Weights of a small transformer language model: width 192.
Each number is 500 + 50 x the weight over its row's rms, rounded and kept within 0 to 999. Layers, rows and columns count from 0. Numbers have three digits each. The size before them is the row's rms in percent of the matrix's.

# layer 7 MLP down, 192x960, rms 0.0695, rows 27-143, columns 0-119
089:529426487375458505533438484421504445472436521459456420530506523539571533571482465486614544474580561506539484461437491427489510437499472550369531497470502410463560469509482511491543473561452441509423498567441570484479546600508560496323445562469488516403554497523452549512529471471477561460551495434465520457509585515518484476498516561434415516477478509485582547
097:447529538484507515574468411507532453480496420419529526553422434491477533329529491535446498536456512484607458450524565509654493482485495532462478429519531516527488536585498448486492472496496471441610453510511446526511486505455548433476496524499443414445472482483538483504420479539506528503400491518610545447485568471572521337478499549500551479508527555514491471
099:515486490502434591508553448593499527459618512610496561452537515523476460556469472459525401532459588473586527560520464597488536446492497556543542449488500428506541427539448510501543524507456452505503522496436498464500532486448461486468476546470388493420500503524514538498522499502456462502459506471375555512510470522454536451495456403554473508612726544462486516
095:477468481541436451530550504472501552553491485469489436508541543508441520493510478521551634485498557447560457540489512346557527498566530465502506499511533527520419534538571449552486550477474519543488499467419503413454536579488485533546482499543546550461525528395426509491571502464463514444508530493556520369511528481529494481471533493486383486573514529459508479
100:440480504484485442448497463549424416565442581461507468473539509436487496398458526469575535399548422447529613492436501379556479438528543390391479486498501475415496521513474465496588488532459610486459517441490519449486429385412544500526470590510486429556438497357528473504551500487515530549716559439547464524485561495515592454529506543479493519507531530634544462
096:558518521533553508476489416465523545472455520390509558440473520519449522548428527545410549447609621485454490512563475490485494527542472452494466506555473512437348587408478553463458512517501514480534496534538497464573593397441397460548416527454460460565493501532440527500477524498491474707433533554534393424493417510438525480457515541568410530501446492424508529
096:435593485524535551474471418437568557459471374580514610497548443479314548472549494474428549519633498492533549515477539475463520504507458567672490437446414531486416489539574498519470491534485503511533474524546564532455553521541545474508519557482502459522499450567501476510489468528465544455474551473536475375492519530545520572506499460497504494490552489497493588
097:417536499521480485508367508509474470447551464416514508541507548436467413502556423502545583483540479534456574495562422544654480503516532531535518430482434539494520526388599518410512480484480414502470464533475453419421496538505487514485545382518594433489491429471428519496450518444500543451556533592540434437479473471522485613446535442483465516506559530507535560
093:479483455492455483404485471390539515506487560426557521471526440537535502476478547539498471471454476511569444530562507533512482392474552449612512419445544408478362430480560565409592487536539531492608511498500589494553469500520511485613628513536453490535549554479529526498484475507502466561463438514667425495497464448568457564491507502521469533548548551503490436
103:498400443482491623516497543482535432509472437533478508525499403518625412620507534505613459567518568373504396424566508547491556575525529462488497533494436529453515491490441511454513493522481543529555575498568449527486448479564514420458441487484381531453520462569508497492503563493539418435380535490469549623483477518451591541514523506476523450606534581548491538
093:518556508505578503476466507564529516523464587600465487519494476492412466460463531448483517403439512437472493582601509597531522489502460594434475489526527509536461534499492522524423500455539478513527442533506416490532466565597444555506482443489628475436555553454489524498484531453485483432544493492457517612560489539554541516432402504510552501455471534434444459
093:500422518498413505470519579563464520551382601540571467602517467420524445567534529469552449444471510597568472515451481459499473504447495479406480500433386479579535437455416471494499489376438544492520462490531456557499507494383532539419482505413507594409541471499503517506511484464499433390508528536372565525539480496532403543515505598488442571615455521554561501
096:452461428547632450480536545549479664494422558534498519523644431530532486468476486537522543426554533572507422485444476356408459478415394460484530487503517518476489502465517462482549495440458466495547452540497462507526530542428467428467513484535447522512473558445510535502505461501500505495482505520483454497476529443476508525472559504520395435482459451503525494
094:485482506551520549541469522495546429403540501530480531548500450537427528633443573526453509518465590508438447575489460560566492526517476476573512504479470573571505491504558535458512497446480512512549435561442527490449646536563507527465548390574414506487429503498467479508487496524462437541498454443500485435535532492439491509468443489447537456449533562537500551
102:512493528624495547590470462568455498520522512615406559567471574441469497490512470533479481476466395546507465550547519572494555544586471493515495473527458452509526498551548428458484504412469490512527481513503496565522437479487519465466445530544512586564510524515522569506474438494567462563433532448474435516593563520469499477494564502543405410494565425558482445
097:493472456497449506599509468500524624526540576512526451522482516508572469435518566510487537507506472450472512483564471371506499510458497481506538475506550512473522504543567449415404486514510417509522539539461502528573461494524500433510477522553464488497527453477534537496439543551510538475501514474488598433352499466540481532528549435458515493478485474536523452
096:564440487518433472419516545446566583470524509495540365506478594487588499490565568511531476482511624568474435433434484532504499534476484484540469440476556437529475586569533496515463503514485416524448531487478512453500512544558523510554506464528519525517436536551419487494488489435444515472466554581536538464492408504537486542495528467456546543603595471605470541
103:538514543486495428468536537530496468524504387549483510494503474550469485584511511546540468548529488434507461553496569460559585545547541420486479394519626547459503599593511500474469509541475506545511561514497520543371552518496525497576504498447355586469485510481574463488527487546558514470478556505441561486456638505496583511488581452504580525429520478498442422
096:531503511450595430423506460506584516538541511588438568557563584544517571451569449527445432511491430398481557480596476599494526443433510506521497499533469533501501452479511434505482562470538563554585496554410442474507432536499473477487555532419518527498544506513527609489508426452508494470423469538497468436543474491394538451541459464466477522404530490511483555
096:529472506491629472448534561471485527577537454485504541377541414483539559435601453520463507472499476511538480507509415510483509462499550434534501483479489530444549495532400403528438510540487451452557503505451525510423500462453569461505460427436541551565456525533488504492544436562459488401479511568457462556458557492550482532516551495482554538451548484470560530
134:426557502487497500579497470491496519517547584501500467515450489507527394450529559512491514449425388415507530490507526435482451436508432493598541479556488544431504429617526492506549504468532474465448503517524523577508487477537508536506541523483401465447468489510451342494495445539635516557447493445484449553489516502504433610532510453432525494507476402566461512
092:429460513430421478451518512552532349481533555523561517466456413471485410571435464474470486464508491454538515525456528543612502453561557485538525452455553487489450437455518482538592491594493507491632533600601457552514495487551465569552528425565402445458490482565559442509582377472505442575492368456361466438507481500552519526493503440506624488499465427566450527
090:511475520436446553384483491473481517497486521578478477513505533557477524524508454529442488523532516402480605500493445500491457584558609515513546550464496468641596445432472567416464513462513542553538499379488451509585454484528424602423453483472598531606512484472483508508640524491445544573558537516481556515474369494528506458493486517539479492497616586435586484
101:456511500563463484519528560578487457535504605459489504589436443471525461509467518461494483413474425485513545452444507411547519479517516459470521547517481471488455483552548528450494486455458500471376530539495450493576526481579512519500567619583554565430516517488517598505500472512508484522370472592414373462484568480383638530528526470557448485481484547520553550
096:511524465480504424520485544370530533520494523446473382578470564596580499433487548524494418515497409512515659540390484504464484584541567518467525524545553470413575594513504536454482500526529526455489475568488528497469383464523547422492531565590494475512525479534575534505563592501515520521582404612517500548464417468513465473497479538531509456506573513504474538
101:483488495452507491448533474547540501432452414495498481504552479509518473555455557495536432501491597524529478447409520576478504375500534467584513483437427549488520473556527525512478507565411543520556564436509511495490471555537522516410542502433556517468506506522555486511378529496489456569452314506574563498544543480462511441507418423450449468595549515458550550
092:497577496524493420521447572560494516518505535494481479503457602511520453536597494553545516521506502467464419496481577414494565517534488535547490508439552524440587464426405595517504508473495596544561527507520460466482470469546545432495473553420463505501523538515475568512500525568549594464588478518500513571498391502527450510502512519516482468484432533418432469
099:464496482549453485459487511517557534481558578564502517439402503472486531628404520583523537492504473387444569436580410436502489412502497538422495516471542513517474502468454452525498500525502463483498427440457516471407573597426498411467471487554506428496513496467498541502480556484544418505450487504544507563514598525437501475469428512397525463469523455640551512
093:476549513519533492392484554386524467432521441490540552577485478538444551435486484493457535547473453481524501473543482493499531507515484560486416475466580556498608574560551513614482504484452595555470443501543473542524505471465515575515434498406598474434501486512481473515539522507463593522432484516513502594446573493564552385500489444463439525500408592584448577
100:514544449469496472477425427506502524533512403351494482399542513588521537487487367477540478434535469484509443501485513544548501487533544483479440572499595578495478514520447491509442503551544563454431608511519607497487409487546476519491480468406368541506559452548484549507480378443449584558430442414499488485455509530403474522496398402509467535586498573488450543
089:512433444483574433483490476535465490534489575429497421460479513476537443481500480508633439582412543474561497447479547478487436424531453455495502446453514533465402495464441450608458490538530444534454434464464501569454481553532519535464487506519574493496585446509459501503434449442466458500507667609555554559501603479441466375552405479525503523486522495424498412
086:505468456521422459411507493422357477551485484544555457535473480494417527452493518404566386451463537540499481446444524572524502469485429534496546490432452512541556437452550469472543526532427534501425514423473481450516643516444500510541443428516411476497542510501510527494555639492465523454402542558510544495560427477626412536465533561507411437479429502352563423
101:473506427584398524438508560476500385518555441405493497433511462579490535488538505448487477448529479490488593616485489502516553510545577470596482562488543421463515583507459529584503493475504523477463446554552560511500523529578542455599484551442494485476506497507544491490411451443431485551442622463399520573453494461492483524500472533563517575457565506517538611
101:551477444544484526473485398547412551547498505560549505565448539473555501505458460501570502545545472424500477524490509478451479497526539446580555492480459458453566510579483504478356491518463533522498469472435496504466474544519536509580508475522518615443440532412508569492489521569509533447493553585424544536537490513617502485518464477524502467442543455495554554
095:488488524472500479477526545542508504500450547516494601409499481489523563489436460524484517395526550519443502447583476531486516463485450490593539418545511464568501518572440615516455499429492542509533514504509527438488523536496491491551500463397494555459470493429460527492547428435457498447595470507520562546586572518524431462503452445511380536491515510438606498
100:483485535506461486503532486520558592517457594623584478542559430536587513467549532457635481564499414467495543482577444514422480497523529502469455461518456538548523506576443498439521535513500539524538470522568469497554499469377524504518457552552537490408513525514492542494566413540443595478432411542500516587518556521560526403521521498522516475641464577477538524
100:494469531562521550511466507550539461567491661466544535487547551439448488387519510455433460488531553525434474508538529407507536602498468561513523489559613549500465497513525515453455481549544390508517545501473488500457550501444471514463500395630532472533426525528530502507485517534541541511418523513481603493513536529472482569475441480529461490463526544580548494
100:522503445481452561517497563533474490528540499503509554602397560573464510495564480564463531532459555528486501476530565463531464505473557524466504513468543563502495420471518471525501486521496419466509483496528559504482497491502536501418506454476494499521522487551515532503556464533416407532499421534436542481552513540506423562500548494529440509424495476375516450
092:519447453475487442592462415408369504524506501601459546542521476614526451514490435458277556504448434516442504460498480388494515518462522436544579547459452472514485556558450476480556514508495477477484446513484506502597453477395455452481609481448447511546473512487488501489501492451415437440502404563480530415599543493459374491531455483508543484511470567574557532
102:508512491528497470523508459528445535492505582505578489580543491641341536349452477510487521490467495473551430509499499466508447635478465490484446541605447607461514518472557542470516508521580479467426503500552500543519499502553493479537431440486558483588501474480499525497571542442478533493579510482620460634525404469531408617500545612469498469499495474526486494
100:523476501509525382425469458483423592525462513453491459461539543515490493488431472443326561438545524521470600499445501360497448514484507468537499556487602559524522483476567615529432502401511551525399515517542500501604489537513559528494446434528482457429540491487533486507433473530477475378592371414379490509403622497511435480503497517516497481502559516417525493
101:469496437502533491480501462535491523514439472422509465497482547477567518528446494432429535483514521510483576510479473512541474511518431453540531479514476567532563564495451551551512512476438479425509486521459517497488622545461576528457543382419363511533418543497506481500428474522522530423471615444515472473538538495375440522481510393539439452530439576420518510
106:528455530571545461534427548511604512469430453506493465507521587467497427519539485530541432494621480493394425555566566618488454519462456453545519524460549488494526573397496492439457495510440657508498500550493444501562492470494501543436505581542488523498455509418535518504589484459510474458479619491396489593459500492511488502478573520541516464505497503597582575
096:492532457509430462535528461520526509482529518584479448485520402496471548471493493495509553423464515513438531468521459505507449557482515481484527529471581520533488463476427530548449494433485529510448460517588552525401503521500488538395546562497681407484453438511456576498544525564553523448593449475468499529464525467425548485513391472480556410509475526555546461
096:459501509451546524536560477542519492451469437423587546392471434462676499546510532539548470472485551567454518443522562507476543473483457492524490516444494472420494465538435515533516495518452556521603529503535625578473553434501472415464482554420512535510454513536488442496489500493479465563472447546508572518486529515587464492517479482470554517417644546480411550
097:502472516446541497469546426438470518502458487571526489482540469400472496558413475428537501538421572530566621523434419555546525416523507378529517582497437519517545496501519504423404505527412487448486583444474459504548456455467480487467519447506382427508434539479534503504559536512503428496479366497498474460469522482514484518534574494544519441558497379460519504
098:509414522576510527479511541473504435526484500453401536537437466591435525469516460505482486533583598491528472482509483589582498489514538482459524490482482547499517462531450537456431492519502495408541496503455495499484432481469519521506463518550446542500459530456533504497495534495487483442510458535471392477456526498512488482494505473514468454548481501615535497
098:502510610451492637418511429520597486458553475450512508459491429449417573453510453468555564520478571608416488482598531582391489434538573552480510557474463598567503462500486533536537490442514503503517531484546402468493533432435512486458453373581449524532437456527431476511511534445475400459566493437437530398556603474414506422492492550555521480499459446589537541
098:545503445571524498522520605492536514492479439455439476525532458565522469491407520520509557510507463446490466526512582598528536425496432493473587562515503516548412446421449465455499513506468406523517510487493522549474471546507556393461489484410460520453507554439451550492570497540490506556474420487385488519587590496453484502500524508571553522538447537443572448
100:492521492570511588515476563483437458520508540518530572561509578500537568467427484520554525465473475495416594525501550528437515537476505486466529509562451499471485480362522451528519497415553425518409548401522520487576454427592526562557457369499531458485549505486487524512585476519503548509541412451524427567502464527483439650505476496552477540543468493526575528
097:495430477465490533425507393504513558500481554463480552595531513502438509468605509558494500499489448597480424544526486547427556492492510488576550521508407423526409506438504608451510523464521487502550485498541454511428495470522510538495528428572504599500513590469502492510504402443537493502390498541583481514505503487527494482553533450536501515408389490445561477
092:462548521569563409430439471543550492532505589507548533525494428439488563499473604508560614543417484465492490516442529528518547520516547558552481429506569445406458541430455490438553515485543478491497509691471465466580476453505451593520530589511456444474516468462489531492585559492507520528576564505548456539399545473582516597456523525507497473555536512658401415
104:471470458609558519511516581473435472488515544403541625497395604555410478515362487491440510421535555576478459479479502493459505566477451554509457547505446450425445559437461532561424499468560549518552483539523549431496517465474489466590396482525582548467543473563497499505452513499462524543492479422450501439473516486466524452515554537512541583418386481401452477
096:520510597448622506512516486488503446514506576491512390485579445570496526436532524477497460535519470502449507458390576445412458450563480550520487525421483451483503509393472484591570484526549472584458568560562459526504495453504530435402530583555452455533559458499508498489399486416470549560570414460420577593519455514555412525559537508563543508474540467556472434
098:458579550482491495521513536494473483495525531542501495433540412438385518551506516508491414421567571498432685521555468475457514439575517533517454530540476465442497541532553447467429518529503592549504462474515388475493640411566445491467533468373587473483600484511492454504552491502462490494599536516591480468495538544460462544472447498549553514502519538528462492
100:452537508463410449461539486438441506519503532436555450436415485412473508485430518524472538469486538534426593519574547554539465484517487560531537473521539536590538424524546553466510494494450474533527492478507322513510545541422455519344514473463608451576457499519478481487563483431494593492638391415418602656478520490536520374479463568489526537512433516569535470
108:429562544477450571402456515494517451493479520352494552465532563462521605575476525443524465513579574502547478512454448492502495515560469480395522534458516487592520516460530515557404497501487508400521437488510567485503553569458483598427501485583580515492518509557506378491619540472489558541561589518588446428509564442378488468521500506473464422466522534500505485
111:489468494489544404440485506399450439511489531409488441481465534423436547592490468526530499503511556584576465423547501453579472595505515500392508503453508473499629500497528546475502513444447470514490493480516489477445582480514494509489483467486562497482489500442564440496564487478496522454528463620584530524496522487496507472488563499517485544438523594542489457
094:521591427465443472522519540548436544518541537461490424593520514571447449394520538517465604519498497499547575566525518417489461564528463559482513420474513517442543587558412608565488503601530462536494411418547526501513420552487497632588478512588543411560519443433550462488515471481506504551472576452512543403503567465552535521499545554530550485413529523473461502
102:516448471569531474457540495460458586469453532475507512430512484530602498507485540460460487523500458515521522541540482458499532574437541498383519480473449486506472501587411426499476483460557444520555478496462485480520542563457497478519502531388527514486430508467512557504573589566460537536447537561461518473475419474499545609504522400590486478534506448311529531
105:471497532499484464463461516529548539525545544535445485454500543545502543520494498571410466511490475427435409516487546492543532527491462582492468621508460506527563528605547548481530555589525423447369571514531490569466562480478489522511519502463491442454563458459478463505485516523416463404389567481515521518582490524553488465540497472427570476475552447469522522
103:567555441506464553556525646539500431526467457547581501475505597461601546500493516462440503569400577489367490530461500614571521584524485449420481505513474551495423534477503494536490530488524412569499468474472480459391537498538455578407482586527594394581533531544495422508491397511473442561545443360485494530489539478568515435535498500470452575491452489470444523
099:623505546462334610544498484430509542477544588550454461543539512463499451618489457505551475555390537496514514551437449604495556501491468477474524488484472524549555502515476548492456491541431544483442527472462525479478588545559527486485500541570488488521455531479556458508532460531473579556567466510513541477388590526434473368451580609493528587454582429456534565
097:554497524560344405531478596518515447497508415516403465397535618487516525450523447492510461446542511548529488488474461552565498524547471470555515494524552520534527489495424446426481509557483520605559487567437606489570430464442518465549505512427458525575458484443562587506455502523564462488429515524523517433570563488424459515517483408474470471491414517385551519
089:530475477498536471501546455487553450500477363466426482475436426570601376516561543507569492443542446539547513490562463598570434453465476536489507505412508484497521493458503597485508518537487505459572402529522439540446534538527497555413508559526469446470437453469455474485477372482478454404500580494519466572456425513533548586512555539444447433449558507656541463
090:485595524493487440555576446507477619496489573425513527510567484440520415374666490514427515405418487555412540474497494558488506562505488470461479504470560522521455475513515463607497496582461388531452529459504431525450483529472497506537508565492507436457460457508482428491557437504554475421496524399495472478579557475571524495498573479475579549531472418556461491
117:512485487499560573549498491475508519467492409388509508543469439430593545464549521637528547544566515495494474493520487537481503451495491458465422524453517578544534458454442521452494572518397514441492462609495575531568497445456574532541499518528448604512374556495487533495505455477448416569474553507473446476564438518425467445492544474473477424499438462432546515
101:446484528458538529498484535564461521515494506482502530491527441574445474453447485486475468551437439557582466504506421500448484549525590484554579554503468454580510502601477437501505486431487390519464621532436575489513448458440441459525504590488392523617533453553479531499531479567553517488470448514538562456587477506494428491505483446500551520466516526475495413
088:530519474525478492522507451491536388436492527507549499514459589545495420505533552500469550491465468484486443486499477432502494477533400524531483493516474516547474508437479467474478521485577546475455469502540551513564489492531446491610406495600419481494521510513555485503490532500493544469465538502426400446470497492556464631494520509484469566497478425640434542
097:553525549528481465473472572455505473457628426449483501557445504509463527511451501464527518463485506432513462487492494591536563434540548550614502588580456522516557531448524577488464496545454538461481428470497441462397508466482504415493602516472493505478425504504534478492501450403447477505568420542417554603546531510499500577485468424477525586464498427605478481
102:538573536441553371526462577538551482501513445471494484551540455432457529427520592482506414468432488502608521465377501578400525477514567554506465487471532448498582515554463502488515510554597489456513495527552411436497477566523428568497470593574494557566519451524483468505478469522493527532468506496490441414558466509446600465449526361516527467535462548435462490
106:516478489505458492558480445470553539487448499544529451487500467503487426640642564459641539468507471543521501540481495510437444439507405466515502486571494434506489482554533606500525497494464478500504483414480507504486444557459490491565474464562471419503447480531529499489543443470455595503541540464507523451411633480410467512535503509499497527528348451398484513
099:498464482490516426410513522479485501427470472477559496438516518510515583616522500555523473434435482504498503537435496560452509547494518529452508497455420529587516470719407526491488510376450453499510483414436502506434469418435494515483465473394497546496536520466440541494526493485550558386501482540456535572512620516480562496493467521616532431437580478489512443
091:505527473497579501438496448512584518505446508540520474637522536565541415589492476471450396543509419509519572468461569531546522574467517522644449436588486437481477471526446499470481440480540479492466575576445601511510486484505601423439561541492490464565508466503466499482447433457535533514454473524660492528484468512422535581515509631502481542492485532419399400
106:540524506504404557579541404526530454547486436581484468494472456479486457466384428575568561595517512500581545520455546507434509455459512479530377494491533496466348470493499454542533573538551611488548517543510511579496541465527642477615583560567455435484465559514577464485530518530550495499506460413536458543536469525443551521484525454523478523541522460456483517
101:504452494509460404442489586580531505495450524533571544509575485523532370464519495494419469509438384415517525535580532489479493470564492468422503404468440529508436507552531478471455494469443567526540459528531527507534459467487451464565499525510477508487520475494494531488465493507542473457361647545546450417523525501487530521490477540454461497561505569568526453
099:461452511503594466529563529556498516536521671571504519422524530478559492474541480515482456516443564517496563514469527478465540563445447530451490474544479494527402535511458419425462519486477433496557475501458481515525537574403576548432514547552529472497520523427456483495519483506611541504515315526556535475467469487544477448498507491465549435566488429463457476
094:539444427473435491584480506525454561437430456468523472526545448563420539428495486475487446482529543535509507499460573524469511442465365524531496524439414471481446464494540524461532533508597478586508492474432505534539604533527518568531469561421478635494554491478533497505443520495566568469474583486516460485512456445557652541521595595465534456504451561486468509
095:495489544594475404510555450565525457526530487508583503399480603571604474498496477482550462573500470516507487518546494520445490436552472533470469440542621384424454526574633477511422490528537470517504497549469531534470486504481476520556574531552476486508536472484508426497428404504554516531488546486534535431417502516514494459547585569493517544517424496467452484
091:501385371498452465522444577457513417525465501492490400368579494525478490421449407498524565455490606554482512487589471448469539558443486412552496519483515449513532527510527475463464491451462364457464499436514581502459506452435516456505501589437461389545478515497438546513447548507426485465582488467450417481446557495595483459495524480487438528410473528436553440
103:475549491500479577407475611521442594519515608400539440529498485516531464650525502518628491498487544425509488473522573457571485548551556470393579486497477426463535505556509521426483505578563472529464450551608367452488522547519427523467447513551559479518532522494480433485521514472510471568477422591494495402466501477537541520497527433518594530442545486519441564
100:450477575477451555456488551506469482429480445438581474584488538543454544566571480456410500515437555479416562499338481483521462503450508480485473594466531447480582471543522495534474496593552455514525525456443495486562453486546550533453481458466534483606491480529452466498552497463566538487550424555439572476520599507404511462544515523536571544524541455401500441
098:537530476472518397597487432523475544530491489480492534508482583512443524503514494524453524562587575451488481482597460549407548399513492470482532562577492382533512492482411475483591518445496616552513489501580431513596467478469489467472521443536477574596627528510567448495503495545490385385571497540509475518477528495563475419444483469500489549454522372460495406
093:532461434469545576502530530420468525517484521627508434369448579482567498432499484524642414557534426539639544466503584475469505550491509456447543490539512373464524431444470598519452517558497531556540506486467503537493414503467487518618507397464547494535484574492453498494534502470559466514403444561500461474467529497541557558507468591419472469473505448536477525
101:520503498382438535508489537593527467547458468353508587468449394469417522613590543490426430527345550504467472489524537543548545516490531453483480513481555479552477482450512611582526490478480552537497440440500509462428508422577470483550540464506513488516455474475463467486434538539506401662536551447420465397369495523470551515468447419459481508500454461404487539
094:499551446649498496521504449446432394472490448495460511567558566525493480465514509510400487545545454515392464498552528551555544569454508565544463540532481449447435496412491473480464506504488477523480525533421533503515497463478517567431486399481526434502511488552480461491513485511558545516476371518569495358635544500544500548497516485498521554494542592518431484
195:585512508507522533472475565479511554499478541487537537492491518522548563530484507428583576503583547527555512535532477508527574567525564533517429699476452476582635552539507531508488470510494507557498548521507484421519594569550528538489495437502586531541521530463603580511565554510449561517613511568494557545601469576500514452495496544609443483499481560530567497
102:469507501523576598481525513474468465464533603465513420457469452378459475471633584543527506493430469453493482445440493580383487481568494568495466438484412436396509566483535454508453509518510510511413477534537517585598435413567458445620471490519489616500613502540519438495499409469575472439503491453505471471511457494527601462514523483524476586496449508461432584
104:464588493543496450506486471497471458508588550612529458620516514469525504454510513532542414549488517428545392528469507438438493594529463517463475477504468447468520507556525456553547520527542471553546524526517460522511602451580498554493481482425419556533526456527485466488547475541469480461464552449502615488494504529524540549511514532592464438526503564565434470
100:493509509496537434477526589433578471531505539548486583528528507476564497504485442460449538454560484411433496605552494521427483454526520426449494517562536463517518535504507415520534463521447532509434566535485501516531534401500464414474592463592474585574471523457575568499513468524536517548529433504583486502463535494443505421526510540516561541485444550467454419
098:478460521522511587593552479501481557534491482471496462498421436477480457626535519589480526477479528485566500537492460501419387497410426527467487491520482520492531489524486609494438502426488413534484444542511442561560487501552490439488544535438569518546494489516538455513567503486508464546450560612508487496508397447451438464518555500467534470511536515415444506
104:458491511596556381546511586523479510493449554485514552471509570543354502515452562535436474497531490534406582497435469436601538470448522492524495482508446508456491490565531543447461515510435512530511533465501538496511515548375460530473435514495543468479478521483485450500520485475498495467598531493486551561448585468581511396494418491469487509477430519528420538
102:456485596499439519609491638519476383471568460442468453504523515415440503524557524510543443550468531513516389519575554461483401630462517417458454461506463582510530463443489465568541475488487391478531509547466528497559518453471513546485443546509570423581435511476520437511583522517539473490533479465516504550516374478547443489481603436483569466410474498600464549
097:530481450512486495492465528555540479505516423618430507468594470518555431521477504441602521507506356501517497475487487510435599493513457503551500432511464459430463472453514475477595513546428538598525454407484513519415423469467479476521538464505505430469469501413483556508511482470505463545417501473414483485554436527507514497524450491433453451589469438499545446
092:505498485644568465512493409512477561484491421437540530479588564439498396476465536524528472505502560441442581560574526494518474531448497532610575490474473532465476397515475451586551501538410540509537500484548463494568418445464472459445540478459476501573421517519549430499515384456600475541484578491516502542486476499500543476455444485523546591403487417453507469
098:511449498506466531492493520464480453459581473472464536551595468535421542494511461506551524548404487424504503422438440504491529562556509506489504588494535536543469483468403651583522493496515368520400482468543458492522445564520494609441482465537446469362486470509475452491470485443478492568569418519524417493513497471545437471450393469489442495523403565465516516
097:555554526546590454482500381475458552506519509509513529533434447540458511376532522457444425458501548418555538449476469562404511551556504573542503454492491541510555502444456444517443501547472376540420450460477502482593512541418473486520561558374513570462512486609520510516548488493486452556407475524534551410370506543516524488481548548497521492526454438379545568
096:501506495375568457536519502487467575526493417516486377498544484503416498524544425438515579469562499500452582471486509516476527492559435545461493444524562371544576489518472509499429489504514581408521434550516583468504411623504473501483477478493537509418527496540470451490475527446541494486560504554504497443519455533425483558489475398488442498544544524562578574
097:504583510436576443524499474559571481489567460505473542488465489549509626494475467476489545454485433479431470446479490580572525412488539492432445468495501517416520513500588392493504481503521559524470491485524545502447452433527561464372409562546562497455581511506505548506527503427434563490551537425395543499453505495463512549457497478495516539481579507516481514
101:511504575481527505619505448480476503495488495536503420434421400528525392525639472487579512505526503504501464500461492416475486398532548544401498451455498430456471473577509493517514501570502536505450480548519483521486445474517518435515527649546524493378509522528432563496493544491528515536511542469614491514553502498511513572512465559461528539610491592369462517
103:516458503584502544558487500489488489528491399462426542431628600492605466557514419529497442586432491436548471510507477564571471456473562470468526508506579527602443490525481510522589521479528536543478437451427539525539425532511487481495545484560443514621506517541527477496493486542502542520436495484500545443482524480494450478520530470448541456515540572527482473
092:549601468421484576523499458519533587499521467540489482475510492432560427414539530451548514522497468516431517431608497473513512535521465524473463467482403429447448498578544550538412515543498420502501545537477512538529444567542545549473537511584513466507528477583503459503417564460527472547372451605446511500463523511541518475502472508524474568536561498431459549
100:568537551539448466542464447504592480458548425478564407547519590448417565397425577470470504486520524552491472462496565483422398469513472519535528462489439601473461545509521480507494493512536574539495544361499550468520515467440507524552452473421443397511513522557425474504469528485494551569615484445546394474398457549560474562464483560512480489493481489590529477
099:492588469493589443594552426550519499441555547614452558471543590516490607420383505548484565492528493486530612525499502434507497562451511409530517470553351566510557462456425478452553505520487522491592557455499604513565370492533485574422481495442452441473473514518543511503487510472435533556501538540512507591536508494496459495500537499446545546449552481526448513
099:478460478482447454599500618440521457510451547483572443504514423461510469411513566483483485496522476509431473536378514420584532544519486528567536387450456485480503502455523533541525519522487648449527536639573409495518472496549541395497469394583646500455525521507474473522497542500495557443455424462488519415449510525394490495508467370467620503445552532453480532
148:403546501451431600534531408511495434480503458520498535467445460412588453496553535521465426460464499498493419493522493515480437446443433459582538371570486499424330475487369458491517519464501563424501471579506529547476466412530467453503540506540411521439487461516474447492483438488534481460484487538456487481431467466498470508481479408451517501516467424465453506
100:484502471540323481467502490512557587479542451530529416471520489506483412454524460483497588451474512541477398514533401421534482429550485493481462550501493455488517552567553567607524481540530540493497567508520567485471457421507486532543454493574481403441493527503520471504509497494432569520532532538508384519448556507493564514429474576537514544677446452482448526
098:520552539529479513488525527573486559462462433493473436568420584468549469501582442547461408483512480507435553508565518612441490491438485522640493541515385513518537508544521490523539514492493427504543522604446459531453483589457502524546471516484477500530405510467419519507489515488569511458464489591472549567456458527499475538548547488455521470465361424452425468
093:491492563536578548488486469483458484505489490529472427454414518614586523589482476507549496478505566489562408479433438505542525489439530463564569529474476604501439551574425521455511500471537448431489501426470475501520481557494606489546470482518421536453407519494473492499508436440460499474464539577437425511501446506390520478514555425481405450481566497510590499
106:513508469502372426433510489549589431523454527510437559403478438412444509423463470517520490573416563471420450548575522436547436505528553462459525453498556500468475502529508467516534486419547498472538508605445509505498373517492518463446474411504430497514418531556470491506510540521545486483503463353503474453487562505420559556508502462448542473441417434467528533
104:456451559498496501517490564532437563483481636507495437585485529456439457482476463487480502467525481542533442540467524554478561513522492531473486490449474526578478471389569590451450470522451535421552497456349473499507567517506459450422528499497425485430469485490505518503457469504439480590484423449466576467472411493456439418507479390461492479486567488454489467
097:533504540579477413553480495585526438509477419493502520461447506551544482529448473511404444567460474537473494479530507546475511509502522453623524472520550569387532533540455527588516504548495459519503472498477558549598527475525557437573548556544565544587487488441524462502484575515570433517434488508580472494608419466423539464536503389543557464483514468508492466
102:539517526519539527428435548406537531495510425379422635439562470411512492637429460495455489521536484512455485529489508537477540535524561491403502505509534542530463448417490493460484526473557514515535514536572511521592592482477565528431530488496553529494373444498528470512568507524510509534471517485476486506469357498525535518470555449525551412539492521583561576
099:459484456488440493499509432582541438517500510569439539592455529549490516456504421543561546492400459604459596545606585566488464535446434496633426553512452481439543462517421451332541499509471591480434508636463488483540504488629537467491562434424505436503509501500475491506537452506516539442557480434488595581491384495512491541487513509501535464532478483492537486
098:492551523556526465559511376448516398510496538552478455514512584538525568528404547472471539534465473549452557527473551421521441541415473444557549573559493512552440531473521474615517494515601387530452508600609522549429367486564502530555630499457576485489418558491481457496434438515519505445596572473571465516541487460374471560509530427559490463580480454486443475
169:606490479556533467595471469532492511510470461529513485475532539587536584411524499449514627513564460487586543483540471509507527458529623506507426534492604519626477563495494480510485478584476568560491512545473500431517502540551543434489555564469485536401496505482611687506480479465451577544467547531473546501513499569566499448501529520638458534586482575492578496
098:456556511456432388420540484456471443517679556512526477543515527436522565571521488481546465484578548536539501537466474452463432537514449555584515525527532412567521535443414492497470483471504500504489451502511565499496473516496493531445499364446622451534487494568463509494484485502487441501588515446526511499552459506543503558517545453518442537513533630561527536